From a checkpoint of a small transformer trained on Wikipedia.
Size: 11 layers, width 128, 4 heads of 32.
Architecture: RMSNorm before each block, no biases in attention or MLP.
Training: a variant of Adam for these matrices, 184M tokens, 6320 steps.
Each number is 128 + 32 x the weight over its row's rms, rounded and kept within 0 to 255. Layers, rows and columns count from 0. Numbers have three digits each. The size before them is the row's rms in percent of the matrix's.

# gate: layer 8 MLP gate, 320x128, rms 0.0838, rows 69-103, columns 0-127
# up: layer 8 MLP up, 320x128, rms 0.0753, rows 69-103, columns 0-127
# down: layer 8 MLP down (transposed), 320x128, rms 0.0681, rows 69-103, columns 0-127
gate69 094:147158168099041076077086110127158141124090077122107073149091092084141084138152111126092186098116116148093105154108064144120127142125118104180095124137156094161144109160137165169072136131097126102118132133124038164129140121107126157162097073081147150104137148106067090119046104147146160172149145071094119158162104131141165125163094070139124141112097143072140142089147122088088111096161
up69 098:072131099131144076121181161150103142121174186133147114098141098126118172124099091130114110120175170186091119125161073097121078156142149124156143106176127143133142148165140154112121096126116135196151073137108185118114122057136144119088129129106136066121132144186137156132176154135152131142094068118195093129183146107132091075155093124131176148127114100160095176144010128168139113175150
down69 096:130207189153120154174107154203088138167121123147144090206126177101101156119108145141144067105122140136116168088221161117081193191119119156111120102126102086065071109129153185181141096138144143106161132146096157137151146115116149166132127137165076148161110097164124096136140125109114121151150107136093173180154095196109095118157116122075136145126109182170145121087122137128104145114127
gate70 096:134140158088095131119154167118138105146135144146204100093120151093108126111103190120113087165112122148154091054164167193126170115084117094154120118084088150095150090098087119159194086120135060106174154075136131102155124123094105083155148081178163091153123110149099170066166110095138112153140099172179121091137127129137149177123087103113191110135120107079123109172162125094189103154086
up70 102:118139138133127058114144093135130169111112139154096115179108123084116103141178176179109176171119166091086116128136135130159144117148108079160080124116131138124142045142086086141134112191158144113129141120131110102116212123139109113125141077110139137113171116059147089098168131122073206128075158156122112167197096110079103130074176170095097067148123136103197100102158143096100104113118
down70 105:115106130204123121102162143185116101109130112098162153139111177078108095111126111132103139132151097142102112115131114156086058138075097138093186132075142128116041112103088121103208183179139076141144157166084148132168199146121145129144179153136119127065130126124143113115102102156085125119111174172113136095183161189147134142103106139097171138064122140101146092164136155148111182142188
gate71 095:154099182124164149099096209131210142134140128142177122178167074140126112136149159146169107143122080133112161137100133120148143133122137130133118183134100087088179115171160067135135092161134119106138134083142162134016120155140131126207149184110125118137123055149171167145113091069131174095174125162107111078096090089092079147155127104140138122162120103149141114101113119192117103128123
up71 100:139098101133157076140098126129135154171125118114131121149128099186118105103082128143091131128202127149074164166150106116138118156144109171140093159101131141146065120116137105059125071113094178103146099157145134110221164118127111192079141148187118125120087093208071081130083173138137118120134075100103119135108158122143190149179095093111130150086186179139166141072106109124077134137147
down71 098:108118069072072110149146152130092137136136077095172148114119130124166146048080119115105138166154075191157128113094096120116127153102157124100113171047130107131088163148077115160189111116131131118144158083136054113124111163158100136113169107174123115123151169178131137133138097199171119113175039129145126194104123134144142121111110201119153100114184102141152143130150120187101108153142
gate72 102:130142125123110144156124109125108125158145113091145137197133122137125083135174121095097103133138110167159150118118058178107158140159074144202120126136132107068142109103147144123109136096145156114094055143191131120134095107111115152144076163072153135200127105129099126126119101077176163090173136132094172175106097113070178094169150044111136121113112105125160117091150069130124044073183
up72 107:130133121158134114150155105157053159111052133169159140081130145113118147128165091119152124113143143136085075172112188096167056110114180136091115140111133103132119146167090051105153097136118209144151143128140129110149075133096144112133140084134069126144089165109127110147217186089097086095137128129104088135174106125162102148080088165157149143183092144175123182140144163178110168122132
down72 101:132194087134147113139133100162097143120114089180063096128125131124113118124135104138098074090035134069105192118133077109129102146104127123073144131098191148135083070086097112174134151067105144112158184149084164105101180137118143113121100183135076095117125127157139099154153161106136135133090163171069135118097157129148102132187113103097157160137127115157149136119109177094036160098112
gate73 094:131092156150159103122172173170117092065165119109099134146081148120148114160119149109117153178084124105118093109139146149188158124160111070131140136069112104109139119124111114113123144143140084095146139119155177125120165190120120170104121172107170172127166095200134135127173088149113135120158077162149092154108071174086136156122084180132125131103128097185094065121179150199136031115072
up73 101:135175155129091123074173107111116118222132246147104129158120119140065120114112155126101127032162129162160116125167098171095114125132143137104083092113093103183152100122133171140150095131084134083123136101177142149147156131106103134075088078149084151114122144102130072121124112121122141099118124162088171167131143122101109129134176130120192068185145130116126193116153076129088152111120
down73 095:179186139160096124100117178160171106120179116042165126124174161150116131125074057096118139125122094085162161118137100145076131143141075124162128092115169104168112125139120089156099101128094118145104124145101164047127135155089122096109154155106116114113131140145143156118097106115190106191183124127154128150110211086125065191168093106104131131103110130173146129123056148162147078098155
gate74 118:127102091120131105143187182102135150155110179088122108127096130114114127085106123148088189103117157141123085143108123152127185086121112109081165137073102180101128128192113141143161124112082131098193160088185100150107094169137161135091109143170130167131206071172062148197119131151109157124215125119158120114156105096084110143183096174156149125092161111112128142186135114100140095133163
up74 103:153117067111076182091133133157167113113095135093093109146129128147059110118101156145135133167138183166128150143101170156101128096099135151064106129134107174113100154067091167149140132063139113079159155123150130171114165211133156071139081110105163185118179073146107090187132098172143123111133141086122163140131112095093119113136174190128151090153179150166129098076070122112141087132099
down74 101:136115120086140146116094138103159138147128124110149143138128093142122100146097125085118107169116182151134164100085159111070094174138096093061051136152110120168075130077219156112086149098120171137177155118152135164100136127127087217108114074071125098172121120097097103084080104113104137094124206149160104112099109205138188099131133085124101172081150169133113129108141114111132126151119
gate75 097:087057119175144135096101161116173137117116145096127156172182146083165105126093120146062163156081077105142119100113103182131166082134134088168127073176109133158161152133115140139134143141101087091160113129148135092100170132155087176095116067133179116139126116135153160079125071190226164181095135122156148127164098143106068168114128095123094139136145087170139134198138135144112145132157
up75 100:148140142156119062067137141134139141113122099175121156079101115103079110107143099146095179169130140095134173176092221196080137102121106145142181146149114144125128102133110109145104102109163157194149141137109144099128084086122131161134115124158084128130141151045133082110103180174091094189182148070145058132162132120198088159130111124143134154163099129144095183157102177140116126143114
down75 099:149088101159133148157135199141081141166143127139158144188153080072129139095094138100141113158099154145076116111118100182171103156192129112161059122191115148121188155112141086154135121119144113098065153137157141138120165141106122108119113121176085133092071118156148083155110194166126124098196126096172181129119125115112146100142201148153094116128110162130157107112230143155071122135129
gate76 098:089164085099046122106062130119174113133171119121162139120185159142128154116090124130138132079121156158159146159092062166150132137148132129135073110082102087092123112080120102145080077103147099144110116100166173223121100128131180165127102118108081117110074123156093107166093132168156105095128075079119122164104148131099125100170110134200104136159065115086138170095149137110097093130079
up76 103:091116110080113152075058117170167150165101118108120134053146122142113111101108123196154087156101146132111094164119122049150148066114107135121166112119108139133104173110131153151064178126115078083154182083157132173126096117154156088177100110141175116096145126081083129105169101119103116144114199067146130097120182129156077111110105127170107140075058169110119099143088112108126134168120
down76 102:155088147155079093114110129165090127069076132157199120112082158156170174110178135141082148148104101164100046141159183157147154181077157135132142123188111130168098126139142125163146109174111181155132150153133157100119112163135074119097149083151166149115145108128136132143113078103128123169099169203178100077139132156097159146040175126071133132128137103124112122148111140135154148169076
gate77 095:102145047142102153121129115140134130099106134120146114133093118169144113085087078064101100124133136105203072122109143165142140147083090090075084165149148140116128130099115082110136070117142178123071110155151055103080101070146086084180150160113105113142135168138103143131027163138110102103127136116154140136100166122134111084130146083118152165094152109066169103115155077105068112110089
up77 088:111168079166163195131087100162122111119085115094150147122138048129144180101107082105194082062118134103099093086141145135134083107153089161111146093173141094141074170096101153111110093153154139076082080109122087127118169132142112117148117116086065134182126155143104118112105109172132113092150132079145104164100106082187160085104122126120147105177163162085169130133127093058098156093132
down77 091:114112166153148088104105121072108143036150099198144141137152109134158117128100128121075098158125116148121152151112116116148130166153102139097167125075121169127139115202138101154157187081128072126173148111150143159137140136129136175115135165142125114106123131097143152117160108098139150115154193138133159148164097151057133046054114153098152116170159222165138064126134135151080176130186
gate78 101:154148145138146118113147153118127105136079152126085162051095072032129134155118077093074142155098123149119147138090204129187166121119133123142148104104115130118121077187096113165133165143101071158185154099152172120129109120108116173089047108124090175158179125106113136123112127091141099123093089106135143123192093128126126111150095117167121087124140101086135131162140128157167076051186
up78 097:129092127094123144157055089119121183165120107126197087095152103177173092105103137207109164175154095098132108149132119201128159144150137154164111135137151154149219108097119172106104154159154135101091106166085100159128144148180114142160148134136093130151132086163092107073107159161074146164177177133168106136160086118108105125125150098142142164124142196124072131158121138124108106157051
down78 096:096127152180131112070143129088109138121143133105106145076132100091098134112114157100122083139146122102064098105037102110162155083198027098177136160117157148147128209156176123134137077095170107197174094155098143122099150176181135131115114127087129159131137179116170091165136172110137128184100197114112098125132147093153133145111111169139151141139097136095125097151144113132087165115143
gate79 094:140183128182103145121130123107119118120098142039077090155158156167094086113077151078111063160124157105053098099097163128204143119109174134147118118129138099092140098128141154152077187115107149174092084096179158091146122184184143144116074108115112153140139049127129124123127105070169100143182117100088127102108151111122155053129122151108102142148095091090113126142092140148099147103143
up79 102:132158114109160137096043099123112091135118120123082102124154198142060103126038173089126077103180176105139064152101143130120109156139169093067098118121110101143148162117118200139092130123118114156058169131118123087129156143195199168118128139072170123128103150120119155196124106181140103157146109106139159088149181150140137102085105120120101122131117095171125166128161119141115116095169
down79 095:172122096143110097146089144122114096132204128134187121102124132151123114111121134152141084104131088183170127102122153153142138079090169118138098121102083143133208209130127102123165127157167103135097137155162112137108136077121160082125095101141142122112136200146138113053087155128107142120106161142163143150143126010109087179082147145143105097060103174074176138171138124105091100106155
gate80 127:137148101124125132117098132118109155146076180072183112108082144115163131115120108086147133053092158142125116065110106207114108114114164154110098155116145111134162127152134128107117143168125085093130157112110121129070069145162125164150095164134035136101088124109075117136067148188172123174132050123052096133176121127109087181178163129100092163114110114175139114143165077139090138123135
up80 110:131105125129135099104154181177092139145102204070121137136099154064133122138122114136158125072122184182110137101179171111135122120169156110118063182166134090159133180137149127093152158139086116125155148082119112135161138120222131178079118146085059146087104150109105098186142136121173156175189076105110142140158096158089104132118157127119115159173143096140181128137115125130098163145063
down80 108:121085114125141138135137173213140113122123111171116131141106112094100141225094146110107167120086122233137126133108129140140138065177105107151166111129160083109113177118140121116110096139100128105168150127111153101101151180094081125120112135103139093173114109137133127116150143086150110143145108112145122098129104255110148128120105136108115182117146133173147124126132100142058136118111
gate81 098:109135066140124105116105101088109157166091116113136146144092138131160134145124131111091121157112071121127134117157079195187099108134124112100113140086099123076085157110128095141120142079126062183175116088105067121086103117085086200129140178172130090187125131187108149193102178122156117163123110083113136084136095114104228169131147128140160134101158128159162104068110121075116150156128
up81 098:145101121144112133131162142143189108078117151088097159217149132153168078131165114138154132077106181085125092156138095151118133125094126112214133118168135131171143141133143174090155165136131132112106088158130167103155158185178103118146111108083093134128105094103097125069148112060183044094161114185130156142096161168138098098138127143097125111104134077077123125069112135173126077113075
down81 099:142150149162105133156168100172154126068164155137149114176143162105153161107092119119093150154098147133196123144113126173186180186171130115158160113195131156088131107112134161172110108145143142174170106149114111105110181103203128140125136122122068096138113089082109172160129177114156156134103115106083178116113174102088121093079139111120064165125196165089124110152203186134130145174113
gate82 115:179178104178077092132166116102101117068116180121142166133153207074204125118157106094067192102126165167113117154080083126112098119119149139116114143114120079141160101122162142170147124107090111064185140121134103111142131089160120117112127123131105128145092102146058098099114109065111114119110133133154168108083091130118140128180117049122163123094137110102154117085107134073055171149149
up82 103:175141166139131112124121125144050185148117101141117114157137177137146117123210136143113106175141130104113112106084089145172164133097122168112169116106101141120159176177206176128165079111163169061123109091103147071109180160113124103081145144079150123129070088135150131149133081078086088157153151119153138148122130125146164108133132048028121124125148128126168090082112119135139173109108
down82 102:075140122161163109103107116106176176115135099114150091134133109095119202062136186090106129110112166159141122129160159098155147098182116128094056069081098099137078132109184130158127130076114175103135109087113106116105112099143131121144113110154071094118095144159154114102102124118093116130094083165170127119098096059092202083132185209118173098173179130115135145098118099085158121139120
gate83 112:204170151131131121146186109129108108124098144117129066125082127152184134093143144114142115156073135136137080061067099142120162156156157150135048203122116127123125102129146112107139142141129175122151159118101137140119168095153100171141154147116120095138147119155126120090050138114181150156142075179119171164132122113102126143197180096151124120126166044101081134079125124117029105122103
up83 101:141066101097137157103127162118091100140163071149134113138112058189065096130140095127133074120133068081101161143117113130144127122119087117078159135106132128146076147135048069160117094100100131238138110120136124070131118147139076110152107137157096145131149130101097139140110184102122141142089135078156081080096141080179114129115064116134143102141084108112165114182130130114177113101188
down83 103:181137131144125124133190147064159131089128154112132105076113056157156120096110116143119122157140135121160114176089081146120134086119140106140123139101145201153118106137103121132130099127112190183132128128177128118142152055171102154117130115127160117162088110161143167140101171142102128134149123154107072166126121000166159132170120134134182136167146071126063125125086185149169104153146
gate84 147:159130127146093190111160162133126133108096137073127062157114142153178098122138121105091156120068139126082113183090110141143192082123139102121095159103100105100049110145156088089158121125139094100163092137204126109125103104113105158159099140173117152145084111156077107127098129073128142172183098082123135097150101102083172143181154079074133135097109100161160068117139071089096075146145
up84 099:118120107131097180187176175153126142123123103147134112158133127109177127135142130094088142150090170158125143230118122160146145067166133099109122146141111136124073207171183094152098127085144159083095055136191153185132108122081111129145117127094151135129095132162107112137143122122088145127151109084170183066118094104080190117102141146113132126082191126152170160116123056132115124179107
down84 092:120116151151163100154134081133080090183140158163098172126171102114096145094146140169151133145124146117156134059147224095090147145087146131112170146169137127128150132058142135128092111120198143145109184172097111148147187140127101105111151134167159077091106170130126179118149129158135109158120219180128134090106132170164126094097103188112129105158144129087128143158129145156226169117143
gate85 109:130157082092109124109153213130132111069103162054137089102108098123133112056154149098098138079065162085108116095151174134103137101106137127091155138120116142147079136093076106127115134128186124125162144129120161138084105081118124142135094161217164155088113121195088126157084122121147124136147184138123160110094145112140104072166076150117175139148137102098136105145221088126151125080162
up85 100:117067145164156144151157127136157076150099115112051076125119144169159134128148123172127095133180160175129084175117087100133116126119064155109136129128149162033084149124149133107112135125097184125098104103152211107128198173197116066171141079076135118161155089112068124131099141108111080148083094137117078146103163136161124074107136148111094094119104165124127138100092125113093122115119
down85 094:082203128140129106102085171091088183132087091125174150137097147079171175107178135102142139102087139101142067115162133184088136127133123123124119091131113112154116170134070090102134218159160124114138159136140091155083131093143118134114094100218140114073122139129048113128136107117130148160102104141141145108132069152127111118127146142096084158170113126136165101131230136083147187137139
gate86 121:089177127127119165101130166059101153131102115055106102111103131173190168095089097164166127150150171129127078129152190116115141066116140126173100118053111166163150091084113153104177119151116174160141153084169172102112121101122137132133094141189068158117162144127084144150093117151156149127167149094128122088163120096131167079163065135112114130060083128088124109155077158095092105124152
up86 117:130137159141161082152146152100118146165106072087038114116119089198142179156124114159157107114135162146119063171149152104202128105179091158155110131111136176164158071138159133107169080135166108168118093077119168101162139124122127160129125106165082181130160171123089095122083135152151145054113160095148114127086118146117159120146052141145127149089128112063098163151109141112148131096192
down86 107:168124125176175122171153055170108155127124156140127120114124146095158115178132176115148103147148103183127086164090113142133164091169111119134113148096119080093167114155137114131102088110157081164117112196119179193161131152162145131086178147171120109118179160119090155122119119123127130155132130072087186099119064215054132124075060147103162127137134128120155153165102120108092196140156
gate87 095:153156078134134208087114158089134102067094168112182079142110135106117126137074163123111139109133129147140115123143160147107111142170091112134080185147129105083117157125154115108176080117139128154089137096168078084153132086151059153142126088151097168194090061124109071173113133091136139140171112110067112055169120147153098116159183105165135091131111132139204093107173127142121114103158
up87 094:134110124106107076137135136137103120136123103126099153130139131138164135088211066131142184073107111134112073146123140164173129105082186143146129122068107096128126056133081121135105202155180134063142140115112161090096105155086159092171131146115093093125160178122124182160067177082145091157129116153154149159185110100048166170155138145102134133100144138108161141195142140096130111179132
down87 096:141139100208192126117090089158131165073078107117111120137134114101106151119122153177116170134130135153151086099181092167131103095107132075094154143139145063074146128135102142170126126141158198144123169133105137108099108081120131122076108094189135141184129082157119088140126158125137131094192134104114127189073125182080125146105112069104123107058081147086184120167150064127152097128120
gate88 110:189159139174102144161154135126117132101093129117162141112107177166155138132099129122100138127130144150111153159125095127149164141145120106112099147128106146134148143143167064121212087093131106086141086131144171058139155135107104150090088115195148106165157089094087121130164093076137132145113110097150187014170102076140144223126185131086118140093138160109104147081137132200096123115144
up88 104:158108108163102118145147103117093158107222125107141108115219096128130135104160036113160068129158149074141115186104078075131125124118137143175083155101110102122181143084165134133133087141100129122112139086110128114225134093120137103116118125104081128113095110145128058156136103107147135111104118189098097177122148151187127123117120089172109124170131116083153114076088101125118185114168
down88 109:134173107151130101136110169172117092144099103063087116044098157153170114127119159113157115067100169106145115144134140058116150150159093098121134087147148142137119200183131106124185165154075132127103159148116078085068136177172144127102149096105127149145157130148134133147133065055135156081117088121165092070139126123149110105125173154100098167118101123109156203060151144146094156114159
gate89 093:113132121185132156167118123137141125116103152076137130109126123141163096125125149092154198124118121131099165143103104124169201178141134145125049089149073114104091126156177129138110094158180133141072136103079087081149094118171039120113158064143090082152126158110099135083104155146120155186165074154186139121140120188115108138121148080098158104072127091114134077147159144088090177134157
up89 093:114136129108078133177129100115132164150159172135151124128158076158086168175102170126144162120111116155120139162085152098128114176191133124126119095110140150080142121141185152221098126149124084145149149099086154136128048119101117098099095047115170135178151162132113110070067107123122116126158132173147162087123050190131119139124079156124128125130101120147121145181125172110134228144111
down89 096:114176121147181143117150180137119108106146125129194110114148088130112153100158144137106076159114091200106111079189117094129102164246078133149193120127152161149177150104090186140113167129118136131154103130117130156075147180105155132115135129135135173125134115155123094161187114131088099159141098084088119143160148219142110110173183196149136184150121131105137128134112103165118089104131
gate90 096:145101061117131143139172103111128074144114152135125134140095144138129136157178073151129137093145084160111084136051111130141109124116134088162157135120182033097095144143196078129156153136146099099122053176154097123135172168119118128134113141062115177159134129110124125132185161112058080069096098160078065162126138107093154139141155140178131129079119109172121125139137069178163142109112
up90 105:141086159086124100177195151112103143104131126157157141142056092132180122139115104114160113051153072169117129125117108121075133079105085043137151114131114070140116091176152102167103063133198141063126115169124065089139128129144111144152160075111079137128129127092138116077142150100112111119155116165184168169107137126073118108137156141119125126087105122166147176124143127173131072158081
down90 098:094111146150077123125077074141147136105095118179130171136078122139071149166105154192137113094123147109143126118077210154129102136118122145113050092157125101109130129149104144111086177096129166091165178161136115143149200147176102135102111145130080103172144110102102142117190116141214085147141167131133143118133102149076183156123168164160183196168162119159164154151162149119142155106102
gate91 090:146142130179119111107080108124101116138143178088102133135169155153104108142178170069129161114192041144188108098145085126180165131123138127069124158109168086114122110130078122108112136097139115123093140187166157066148173208104137139135106163116156068158113168162150082127122160123101065130100079166109118146136193190128119116144144085142161106131119100059167095111176136123127147147120
up91 098:149076148151118140110167165186093112120126109171120088122142087070131179140096164112163062139101118147162151084156123139137149062168102137158074112150143089080083165136116083133154171226113131065165127098131141131171164123081141152087079188177139127154150154140134145119186112099173117117097139140146124112110124103087167105107126104099176053142137137113166076126130107189101131112106
down91 102:095180111139123137171123190148125120123112067111169073102121139138132120127108127131153192137065145161141113092110092154115123145154137159126116126198119108138125125102113153132126135102191141189149216118171089173168121125085148127145088149156106160066141180168091030165126121183146142142102085127100120131152060133170115144108069169122116175124180111118109159134198085148155135138125
gate92 095:102118014100125136074171140123147118096199091147138072128116103180128125123143113170100134130111044052095097162142130146104237109126096081133146132082127074119070168131134126129140131131155080119108166128133143142132146075113123105105086175126211130102117143158121113190136088108112086113129141119125101094167097103142149124115115135152091125116091138116107120117129156104107049146144
up92 095:126143142076098119100110133105119127083081109129124119096137102142098130114111065157146118096061091094115046164054091183152135096123093147145142136115102109113152101162119159125114129121185153063160053126087190149093111132129121120064135105169091183165107172109186105096178151107160144095124120132174162105164112110131123191111143115130115154172131182125164096147129180134113199097094
down92 095:168124112090101093169115177144119153132163108105099165116105106102097116189124090139161109180148118193107134128130102041121076110115171139113162154092093125142175129130154120146096151163142189105083099114149092163159114161102120194108088116110120162169146121156143121053086128109092117110114167124181198199144154134113090144134131127107160091160164199132171095092083160179175123136111
gate93 095:200111123142127117163113109116135099139167100117204164138101155100058153162133105160142104181096065106160110120149059151116169127035121093121144149096103133106121179134145083063141156118084113142126121156122124125179066128092109158118117155170106147158157104103185163100123111063138159144148118154124118131140116155091083115143056134092162162108110162158126140138139157195105062174097
up93 104:074163124106100104085122149189098124121122103163120136148133115118195113164112170093112078163165129162152100143126082128113146138133036105139044147204147118176143135065181217088119125175171182189095094124115170146123113143086127155134126119126109137097120103050166133159124152146071139179141131095143115143127193130121113137130079132159129147125113101148171119145167146102127148129095
down93 103:137122139131119114158195195136090127114153178119107151104156131143129114118139109129181080112186141115122099115104138131187196080037142074096069175159078063162162169105158145115131111109135110133105117091123122147090132135093126084146067134123140121156121139124143158172146193123153085067174168121139190123072098173125177124120125131170123107060136128133175159145106085117110086111106
gate94 093:119176106156068200105083110163078143118076152073198091129173154062158147106178172148120080185098142100117130112130114130119123106121165113130160117065114125062134129135114142096163151132157136166164132099149096112144058148085138096086123148180150112147115121106183129093135161111102181137145093160103154134141149132109062151192153147089104127134111064153132175145191101100147132095121
up94 095:148061098159168125114218156102125146090141162156094162148050118154127111134111130036091148057175127145124099158144092187165162133132164133125071137169151127151109148156121115134108145134109164092130142125119147116077200128165084126124102147162102158092125137160046105163105101138125083149073147102147126120181129117169112155125111117196142122123117148106135081090100166109127100196151
down94 095:099129108164168150170061118091106125158123156134132118142132193083174121176075146137128140096068196169143143165135104185139125156113177148148141127114082165145098070133141146132197168108095118146154119100184126099066144081124135193107125154142155104127134153149068121082109112127110105126124140110085106102154082078133104151100088074152184121152151171179099089086118160096072159110092
gate95 096:145158111157131161056142114113126085148045160125108117097095142078169094094140164132066135110123177158061139130111117153133103041136091175099092165113120096157099124134121133112106188126198092102096150093101133137111155140152092172154131165136100137092060168101121148148109107146198150128091098141182118090123141125126118147205125167099052128134093141128123171113194148102118121128120
up95 099:144136144147108174160124145120066084088118135068144132123130142140160150123095150173147118087116143151111140138103085089130093143066189179121100079108161130150098158149166068105069159193197081111080136103129078145137093123089164119150124130068123103116151104166096133137108181156106141150180131149144161144113185160177106064107173114184143100124159075099140088128102104129141136133048
down95 100:136150121109118094169075171123095157105170095092108091111173151138098127092106107066207178112092111117093104115118065145096147117093170159133129146158143127148093168124085102134077171125138125130153184147145107096059134158136107167078112124124122126094126149108126170148111143101143148194146055105113096054174089104162100112159122199086130144165175146092168129123179092120084164135083
gate96 093:190097119158150124111126181157143122123120096122050105139191142157111059117119133153168174105086126136112119156088127130185123109135131109073138140138085111115127164219165120121142103133040147136073160159175101159135098125140127101140126118152140120188127115160113132200126126163120080130142096090144141083101147112147141044102189162172118119118144128136161153078114122055163168077145
up96 100:140104061132098086147085136104087209115082115168112083101211139106123158139168158163177081117128092137154169098159120079067115178129148184116181162113141142151090131155123110122148106160158149187177108133085121122075152116132158140085102127161168109131081147155149121155139127182134159109180130172146121131115096109155125135195168116180122114108096078140107128118073105152144205139130
down96 099:151123132128044119114153201160137093051137131095103147135065118172117150105114131123120077166150120151141137141146127121124124110068103104154093123133128112146104116116087137115153098121111112176119112099161135115139117125198129123129091102091161154064144108087124112109085147117111139195048114117127100068061135074158105083124089093075138148085094135119065118142144078121139138240142
gate97 097:076089090133130142182151166049110150143156122104101143140127116161092132132147132083130126140159106122108133142125099115159154070120060150048148115129098158059142116123183166086138128179127165090159157072150148146117072172115136153109143136115044128163124092117108184160093150087149120099114125129182101153088149074131149167166097075083177168137104184076151123103111122117128074113106
up97 101:135070115191166114133113102183134133085160111122153154176157131115113134144094069145149103137150174183094147121126063116152199136196158114108169102148120067065162139159104158136162083119119137110157152123136087166095170141145123140122148115142069158159119137111118104062148097133157101107108130110168060151154133132050143133146083064143146035094100124144097115144111125180138165117147
down97 106:135119155110110090077120094199115181108147190128136163162190134093116128139100185121116140108096132133099066099114138163096127142127118109167127166182176092143119121141086130172189123096149122157102134186070157076144096072103093151099137139104086148085110148098082108169112091138129076149147131145095055105182123102128093067119145191139114075113109160179129124178117158184109119114118
gate98 110:154133066116085134110144153076115153085148136138169095097052097119176150075118094130128137127107147106124113145080091204156130087095191074157115117065085099052156094122113077120136171130157083091186112112098140123119074129105123178141128149183124145150112135102109131168176115107197113195127152104120080089148168110156131142150134139112124169134143138140138091179166116095145071119094
up98 094:141136163134152123180183182107081117119121177113108063179171112089101105128148129102105172097157091090123094150166152077082131159160092165166111214135158148151118172123136143101129130116082123161099136130131117105177152164200094133126137086097117116111123108146117137093121059155119122123120059143114166157058107113150149114197123169133175090066127080159088145118126136178089167105161
down98 103:132153154071172127162146184152123135070122133135151145140117091171139110078175094161111183077092135135133130099117173099089170109071129122164112142101141161118182091122062136146062137104154110170150157137114119094051107118141098166108063153111135147139105052106087059148178143129112093090104090092119111114096101111188107145170138139142177110162138101105062132132127134142068107093152
gate99 091:149176090097097135131162194045123158121119129118177109173065103180063165086085100145076093133127127128132146112150136127161108128074159120087137121086089193164168142161138120145139138150112109085170162092080140145108133166103098138109114160168141187125053122146111127124146091083155124113140116146146123063098090083124105157126133121044130136146071127147102217127154100153121126139145
up99 102:107115113111088095194098128143170182116143119173105118108144158072161141075202116112195091157153128069093172171113134136099162117150160179141091154155069139121140160183077129176133102062142061192118096133097111078132146135092179132143162122120143153160217138097135154093126146128162144141120139092166149139128132148116156110160090127144102121141101125100119209133119183115167132142130
down99 102:134125159091172183144118101171152068125127072162118171140176136174211136047135126082101109113127095083135110100176146086106167100184098152125068111192115164065134176132199087119133107146165129118144114132107147141165143137132123127183124144105073088144154106104176113155153184149132103132169107091146110157170188066098112172127144095074117091105124125105142148143112104126133120136131
gate100 106:098104125111162048099134148124130127115071164083145092145081138069177091106175098106086084148101136154148113160181156109127150137172107133170110170100091119148086106190139083131081169195118121195110143147111150114188053107167122114107121075140139181172165094089121135171089116144138153147094059131115082137120096056166131092130110123118097107109095084108128111126137096116143125125165
up100 102:137144141113105119079145163133039133096106090153106171121118093125084166155103164111124152156117153154166053108129151105119090116158095124119113146139214135104177074071174171147097133124162125119167140076125150161106128133160171119162146134190138147177131140175144135120124161063190152117145161181103135118164115157106181105154130197104130131179097117159119096146122119110173102035109
down100 109:209156155178141125153115053160119108171139108187105127129183170162100115078123132113183129150149069063092127109107163120156144177120103108166155098117101133151104078214062128172119108116143103127165108125115097078170167086076125201104149154143150133066076147126144158107113127138159125095141114129077100100123145074110133150154119134133152145106127110112102129177102180131098173164137
gate101 102:197145056200129113124116122071140126129120117088114119189161196031130104155151126097099104098088117113151165145140107108213097099118139151136140150099166094104086142171139107072158149068082143171133116141197138113099063168152154169062138154107119096155116110164105181088114145103183176134117147130142140128119114086135119117116137115088120105124177126143112155149179119123124140093139
up101 099:123124134111155175152129151146118118156060144074178146095115144090100119100187123122158146129108099157128130163131137142159090141143107134103077146101139123132157153086173164135159180146131130174165143134086123117132140087138121110123116043125122097131153167153148140131118200151086181123115110198167092118095121112088105159058194117130095120104136155161156118228100049114194117076173
down101 097:113149170110090128114117058098125126168124087129202127110116112154099049193107141189137116116137147133099118116122113149119085130070126151057115098134111111153107118107144141121188104187132188138125103161151111142075155124177117082128141192100112139169207156133101138131136149161147073166113135163111115135119174147113126141122125099078036086145095163132155097189125144150206104110132
gate102 099:187131096057101056125135202157173121127119079126186150168081135120079123133109088094134114112169123089159079143115127180134124082159124139126110120085157142124127100140094119161188160165158088119098130084170095064122144122117109153139156158159111120178123152159065111124136131098156154083153138116126085093088178112112168135128139142103090162153156089127188109127209124119164171056121
up102 098:124166151075158105097132147105116169072125157117071162113113141105148108165102094160123126115065081098113111129180129090079093093112102162175111134147100101193098132118111129144155153114157145141105167176126079141056066027154125158094076139080172125086116145117120083144101083126127134138118144123091177119138111156123128166132142140141144162115076115137066118066133123128165187159202
down102 102:112109180105102129152099113142121141101140133147132153130087093189132089091147126144081061164162122123167135135104174106145162181071109123102106150056141154168119098168175176118137133161092207142072099097145177171115122095118108096145183120143138195189139129152142150133149112094141128119091163119122112138075166084110110112122086132205159118124158067076080099086095140151168105081143
gate103 099:137094125121122104078070173094145149144102161089136133111133123097116116119146075150127164180135122141115156111133140165093180104101077129195092175164094110103095094147150171049045109182134067181141145143105143088121125106196107143151104088148091147158120118159131059123119139069161146158121127119184102084128120120132143132177145117122122100154200190150081094115128075146163130098153
up103 096:100117247135144138071111128089154143143110089137135095151167075128161131110164149174164119111153114149181108145129092084100116119139062152155099190147087148132077142124137117136077137206144087106102137133139160141134138187165127119140098070153152145065104126132105119123154090091158178149115181079139159104068100124164135140170142141079140172104174165151141103128087082132122189130109
down103 096:176167108104116052152128109149135166182169059125138182103135130107143104119121129127125126103169135140135142135101174171091109112142123101137132148144107148087201153158121122119128171083146075101098096160076141165082196135134202137155163131058105134083084125175129223081131152118117117111194110114155159103146088170106140133164166142094175102156143093164121177128133147182118148123158